Part of a small language model's weights: 3 heads of 32 (1 for keys and values), rotary positions.
Each number is 128 + 24 x the weight over the matrix's rms, rounded and kept within 0 to 255. Layers, rows and columns count from 0. Numbers have three digits each.

# layer 2 MLP gate, 256x96, rms 0.487, rows 46-68, columns 0-95
099118130104155161173115164170123087097134142099143103105124150147150126154139116131129114126132111186109135162119168102106097141170132071119111125101135131109103125115152147130148147133097126134121167185130119168104129175140119134117113115160124129047148115080114134171130140144122120099
162134100105094081068136092130121102152141096138163074160116136129077107123080129147145102147152107133140129113131110187178086107098100123169138172112138159149115123187133096141153146148118145129150094104119087152122136140171142125117164148186148149093105098127082127088179099156105110118
158105107115109120156105140144123132115140127132157128157117123135095107144129092139098092137137154117103140137131182109101150145116092108121156158144146127120150111147112099136099144217118123127119128155141124120086121177134102106144145141139175108044109099147153152146111135108143119133
111192140102115148128149101159124102139097110127141126139141107146153093100132144128094144070142124153130099182146145156217115146140140159138128125120124145083126082105142169119137143112095157119140144122135121135135097130147139114146139137129132100109162154164138132146076092096106079129
173119138140094109118145062151119086112187094110148080121086123127138151151145091134100088108143123143163129156159161112134129146133128157104164169074097112131113119156162167112144141141132136111110141133141116117108088125115142165125137145125120130082143154142114161128137119105094113138
136049142122140105146114140107107134169107121177099130153108179153100147116120134111134061165080135089146158089080120144129112128156170122103151096121137115090092136152086140154177132146151123100156108077131138120112134076133137100148143143094128137156141142125171113078159147151113136119
115107113200111151148143120115148112163125104089115115120111166122102129115117137116122104101163087113158075128146135102093119143127143105155149117155141127097092132146091121092156186110157120154169179119112152126137124164142130131128182164121168123132113124137171120147137149130110148109
129119147117140140126091103148078145152134094137140156129084163177144116131102121114115106124149099120158129128133121124127098097150118124149137095125130095121138141143091102091179168105158131115119154142168114151093102156137141080139081131131158122104132099134127109135146118130102148107
109182123116128126148108140170122150157135131110146139128119152142108110118130145130154145090116164110115113105112131155141155115164110155121143141129092130128122166108115154144103119101122151123091144130104178141116161105128127152123157121134108129111134168119132110152136149116123149136
124145120165134112109173141145124114164134128144129163155113113134109123129129146143135127100125145110116135123111143105134120107150109140120130103149138139117121154134120122114130178127078142125129135139104148179128137097116158126102117136129072116126116140090157099127099169103154136147
155155114127105083107120099159110126093134141074091147138140121129106118114107177112134149123149130140124124131110103154131151124126133086147163143132153120110090102147137144116122150108135071092134126117111149086156104172114144119092130173080123166138109192114130139160162112100106127152
101170128122132107152093079114166132147146101163142105112092108120129127123110131120126115109121129098151155102139090111174160120168161170109155152084141126101147123120139122121103117137154095161132161149100163083138108130095111121180127125094108125124137088110094132128129134153126168116
143144086096099115114122164137136098115137096110111121118139099091101109163135138109131076117125125134139115155163161108164186159124143121165146137100135130127169082148149131127104084132110140137106175090097078134126112126125095132148147175150153150113115147111096154143139146136123123084
150107114102084139139130144159143103122140133135171093121103153134141128146147143155131127140144127139122125130163076127168100104158141146173129164122140136150125116133107139121120110117147146162102105144113143129124091121096150135120200128180099147113111124124102145107086104114132105133
114140158136103155141129107113122138127113145167143129113136152152170151116123116144110168123094082098101158143147145158114111118169104126126154158141120139098111087167104152118163116131125126140140132102162162153126140119159127166132118143153140150117087110139078100160122147166105185172
157062127165125145114176136135116121118102155122105116165120129142144114154143107145091119131134143132108106150121179090136141168113107121127157117109158151160146145154141097068167110135125161138161064108163142125109163087116146162131154121125097111107120170095115148103097103138106129170
095110126070094121095099147137139120123142134119150134193140113134137141162148101134162097143115171138113137122141129140078143147132136110122160116136092130113117132144115123167133157125152110138131122117119101096121121093151123101095107181134153143157130111148103147139140116174123114111
131121185113167150131135160099115127100100172109085125102112127154128103140100086110155131140131146093134117158110136147109152123107120134098110112128106161130109121136167139107119138144114127169154143074195104148142162120135145117142086101146145089170133168099128126139117138104105120117
095145095128127093160088142140155144121112131141140102117138102121182139118148134097171130085106113153121112134151130141176113100156079071117122162132070113101135107162132102169147107163091144132124173112146154166094133160127092119124101130145132081104072115113172147127145117118129191198
125098101104152111163163110114127085146147196156106126149117124126117140143155101119164089117105101100144102108113089125152112116157145136101097097102066103146137105133140100171157163122090142083195107126173166126142159129106168133100124157076105149077118114116120124115187150168134145172
130103118129120103130103160068133128128124101138113102170131124139134105107145093144145116160144174117119126125123067107112125143145143118117149140151133126126112112167118100159115146169157128154162130074112115131073148130098131154107110131162086101087106105153086155123143124094156094168
178106123115140148122097133150115114089115099134167123093122138093121120147095086087131132136073151120143127134151158128161143139109153145144158147117139093130142144162122170172114134108096094148153135093152149133177142126077144098095146111172112119085132146127132136116123171142073161121
102129125121138136128108116079120108159103141161121116206091066127141104162140121140120065109107121110116172136150109109161125152134158092139136125131179145134138100132132112168151187115115120133099107120183128120092162126149158104141080093135168152141097124135115163126118113160154106127
# layer 2 MLP up, 256x96, rms 0.503, rows 46-68, columns 0-95
114145116116163101176106135134104155141102121139110128112127144151107112112157134126098160143067120134113139117120126168129171119135126080123162129120120126121118150152134118142181169099106131121101106138097165147085146160129147125135121177137081107117136104095120144154096137141130146157
081094161134131195138127115146178132127117172142132171104120156116149131143117099146163118095093092111118187127113120179136108154086114171140134121130160128148142109125166150098122155101120115173129136149078097085151104124145099100081089149137162114117162128134112096157100108144196101122
123084126117164139123140158108079157124137120135164109114131114100147094130148101061123111122146148087134105165129118103098152130111144138134126116109151114132149131132118119134109134190132159183123139113157108151097150104113110148106120136186113104148132110093131133141172138101143176108
124099101144179130152111101169141132098120134126168105110131140124076141153136101084131100120143127092130174138155111146087116101115162117153126120161123144136125164154115127101097161180164102138146112171150115125139094080145122144119122105144139099160117145148114119123068135121160117142
116118143126103106148119096180091150116114132143157146115105148120170115132104090132139100126128075119142148097136127126145101118119116086103160109147183144163129114170120143121138099126105137113145157102126083135124152129146139115154124140128145110138188097158115095130128179154109158132
140106114147141152111165090172096138139092146104143094152129168118135133106107122183122149161121139155142168137142134131145141121153160173136129114153139156137144119139116136139150098120151104105109077169109127140105162092088098113108149106117097105142116121110144114069141089106089122125
160119143097098135139135142150098130091132130129187151120152143130107133116115124095140084136153120164078148100126065088157153134131108128104117131098117116099131150090146104167105128145109114189100100177065150070103134157135117128096102121097109088119125083125117175100154159061149103101
172098161119103138149090114128121103150150089104140123147134116149077143110162144160122119105144143089063159132105148128149140130123140118148149141139138105108124084129120084121110111151123107114099137170089124109157144145112106135124145138117133153151085093135120140117131115127115092119
123131124106125151139136129133146097116126117149166155111092130129137129146119131127148160129138124107156119126114127127096148137080107116142144093120121104137135123130093129108137127122152168125146131104122170137109122134107145128149122125110145088125158121090113143133165112127136160096
123134126115177153124155113113126143115092113107133143154109108154098111118108134120136130085148133155118161136111088134107135131166127105133139131137135094095093095103131108123113122118121092145133160088151109123144130153123141147140117116116129133166130127137120127097119110102139124102
111104115132152143163141129130121166164116116115173077138200166103110124114149146126135130159138136122106126158146135171131127152110112150183143109145144127196124118097139153154100135118097150164141139149129137147107150108144072130099131145117110152125119117134154155141100162112126140130
118118159136124128107118118124137149105137150161106102097097103100129142103130133100113125160138139106122144102151144137092128143124125093077125127116156114174157122151094125111108099076114125132118133115146132135130115094138126087138107107103134107111136135154067105094118106116138150128
132106121143123137124167142137122133108182104159176126090117103112117105111129101071111089166115118090083142105105128107069114116090140126114120119066139137117139144117076138123137127149130129151164071135145116116122132137141174133143111135165149103152134157135125142102153153127131121128
179152121120114133112110149121099102097114177129126107106135101132132161109129166102127142128113118127122137097141104135153144128105138122134121137132153138141105106161098092091149102169167123141112114156082126148140134073141122131102126100155144071092123143108112131131163158105163128089
104147174146180149050159128106096123129120129158091136132112152125160178106125123156110118105158139087131140144097138111126154139129123113129132152137154126107134108111116164141116099124118168140155135049135084129113157107138155148122143169135119158115111138134098157126104143157090161154
135097141159116089158132155118121134128117178142137131114102120136156135122094132133139109142153146141122107106083107126110112161150109124153164112100105127105143112113106115166165098157093113151147120119132114145150143126106139124113151096105154141132128128148116128135118108101117113135
181114106078095129088117137101133127108112126113142089151141091138068112114098097111127122132156147140084156144107103127090064152124094060107099149125091134174130128086164129126121124147149101147124110154158101138106116104113142159132096153170171159172100149174138139142123106126154074131
105100128119146138131120089122105129166131073089116134131077123140111154131162152128126138101144134109148145136085128126140117131137102158110137133115154113104171123129116146152085138120158116112114144135139082068145103177115134132120133144081116141127120136103139146101111122148132115090
140099174148119151173146132108129153144189136112097094128098137131154100115140125130075101164157158128137122146120118114113111122122154167093136147127165126161112138129125141073123110133153143091092079091165119144122141087119165154140128122118167167175102133128112114165150136089100107118
110135149137149119111113137096136092140141160078116091127129074160081163100091127187132126148156150117123161093170191101089112113084106109130131088137165161143124161136165132142090156132151122149116149144110110152161102135149126126088111130137117120170179147174122146123102145099115119137
146102141116123108114119115142119118147122130101138117109133116119107133131056118147152131137095117103120095177163134131151116112127140141134145153133107140139153137086111166119169135111127128114147134146120104098126103110097136118081165143106126128122105123105137098151155139108126128094
144126129122128134119106157160120106130089124135143109083130141099133094144152122101099145180140108130110152145148135106167115108113152152159111133165128119118113142147131167126127149104111127106150109112107144126107131122099144132134120126156126130087135110125117126106091151128145086113
129095134114132119072164118110114164176118177153097161099133135124168145108137131143163117145132154131126125135063140065107146062163096110103135151124134079142090157131089152109097122117157133085097137169130105085080113146132057102126131096120092123125144108152132117104146117122124128117
# layer 2 MLP down (transposed), 256x96, rms 0.413, rows 46-67, columns 0-95
095139131118122148147125139109097121108123134136125073113128118100146134128156143140153125152135124159114147106111143134094118135167138090131065197139170175114118139116158131142137125118104137129165137148134114126123112139142113146121153126095125125028124141107113088160121140098121114136
114104171099125101127081129144121126161154156099135094057159116161125143188120120119108174106134130110129095145120093108132141136177087087096132120157089125123126114109128112118110118148154099152144163132162129101110162148122159088091080106159139154100129116111153123100137116127138141119
121147123119098133137154096117100101152113110159113159065148139145127124159122147115126108115131128138081147114156142126139151128052103115124099112153142147122148145114130154090139159179138140140110128184131106157140172167141117148099118101119101106166150130177100128111085120125127143143
119137119098111133122118131118095114143097138125178135102137151115131118110151108124135135116131086139120093139138134144112102155148109124139112163112088118121139145113181102171192159108084166101113108103170118123087093143122150144113151147075138133159113127123123171169134114125128122124
129105120163157101088140128133171134160137098117117162087139138155113150132152123099139091125104109150135114137152178132116118158137148155149134124088098132098131169136111164121165133140164079138108116146159124151156170088124161140115131110127143151143106098131105148174112067146172112134
130100097149140126111050119127152143147093109074094099098116124119115165166125158156151117149158107116171149139075123131089118141137121140080090160124113122109128124128088128145136143083119129162137123109129141136169111100098092117142141131139144135127142152126077136112143116076106129152
126102148112091129100135152134165115123149112144163104154122135095144108112113154095153125145127132162085136133122153131180145120052144145138148076139131139132127121095153113192094131142099104108130140139114151148118085129111110106135098095165114129199118117092053137090111093169178183169
116112149137106131145113124125165142117119116131141178112143117139134157134103119138115136149112113138173095148097121124124115103127129120131174125096118060101108122118121142096110106069126148118123124116116123171093113138135150114154111115155103134219162130118098141117136145127146138122
135130135134136117126099130141105099140119127122165130131125125141125122157133115133131134092116144110129108175117143141090124155076118097110135123122145105158157139099106119152134111138164134133143109120165160147073122097122108162111132139106123144163112084112103141133136135136151108117
123165131105142151148108123136133145131143153121087104127108136095130169109125121123097133087172105167098122136151104173110156130174160114140139105118128116131119123099120133097118122131148105108147134086155139077113147152114118160155134093129158127103125163158110126107150120147114133135
127159092141153177136125153113123096081146151136088125140130144100159158126111156093127132128116161105140128169137183092144134160138122128127119136089094162112086126109112164139130144097118142101136130177085088105103090098113128160142144143106192104171109118132115097135112115150148156184
121125140140171112147124123140129122092117094117131162175134117108112125158158133119146133136145144165141101140124156120166105125098147135156107129141120130140154118118130134093138125156124142089136112184120137132117125147147132163115103138134168118092097127154106119112093149103118098103
120090149116106122153126129108151158148118162092100105121131105183139155140116128118117145163116130110116128085131107144125172111150122126129117104193120179155121120150139128105126098144130148123137126119121134127079153102095106157161153112101168156187110109120074126152136097150100130094
129130112069146145127135136129133157148155164097130118091109116122116151103144136149152150125100108126108125112099099143115121160162090111107133118119177174107114114120098091140095119160153134112140083135167096115125167137124136091092138136118104151106165132130108126119163132113100122149
161131060120140111150126127141152126109127064106149165111151120109116132147152141159131097119145152142146141142100108087139119141163124135107093117129126103103120108113102116108146162096196169130114108139173139134110113113103140113128115161118114154090121166144142164126140137111151078122
106130127100153130140129120138103119133095162119155125161170114104144138142124069167148108147130120106095116122130087123144114127130130139092129099155135160141131121090108111146103121099131139098144156100120106131106116137125117159132122151176124105098108122109126145113079124133113146102
123166157180086133111143114117081121130147159124112118204102089161115125136119127135144107186129060076124140119128094135130111134130104139133078139135128182122155171132114144096126060135169085118090158170128086139183160069116145169123132128105116125184129121141143129132140145163127072119
081141111157126111149141134138151110087116158146119112104119141078159151106130104106142116142081111124126140107173134128141140111136135152129113182119132131139081120134109149122138124107175106111131122132120162135122122119143107108088120079121120151202127145140159105109126122098114118114
144130170099099153101151106105128162096175139137103121137136129128150081110105140128100116138144113097162117148092171154113153140119099123128142105148159098135118116120156140097171133142141077149104108147099145127141105136090123133165153132100114170204129140109090120136097140130123138121
122106117111136178116117164108151112157177171123120098124164160156132129101149127049142132122103160074138146121147118119135141132150084107156123141108152175094100151117131112089094130146124174118159122108119116133138153154129130126068137097098151173163105120137135109120134106142163099116
115130103151105113136127125089143147137132106146148117127101136112100132100148143153152125113115073098146139153090149151125122117134144127129138162127144149126108183061125151168122143131132096113154127103100164131094095128114130113091117153142182108125119124118176160125128093132100126122
116100134145077130137112118100120160143120127117155110125146152110126104123144125164140149103139102102124125117122110122110137152136140107130132147141162154160109150096099125133127135135120153091167140109105108152125150105152155174131124109093123140136183145111176126147155110104125102086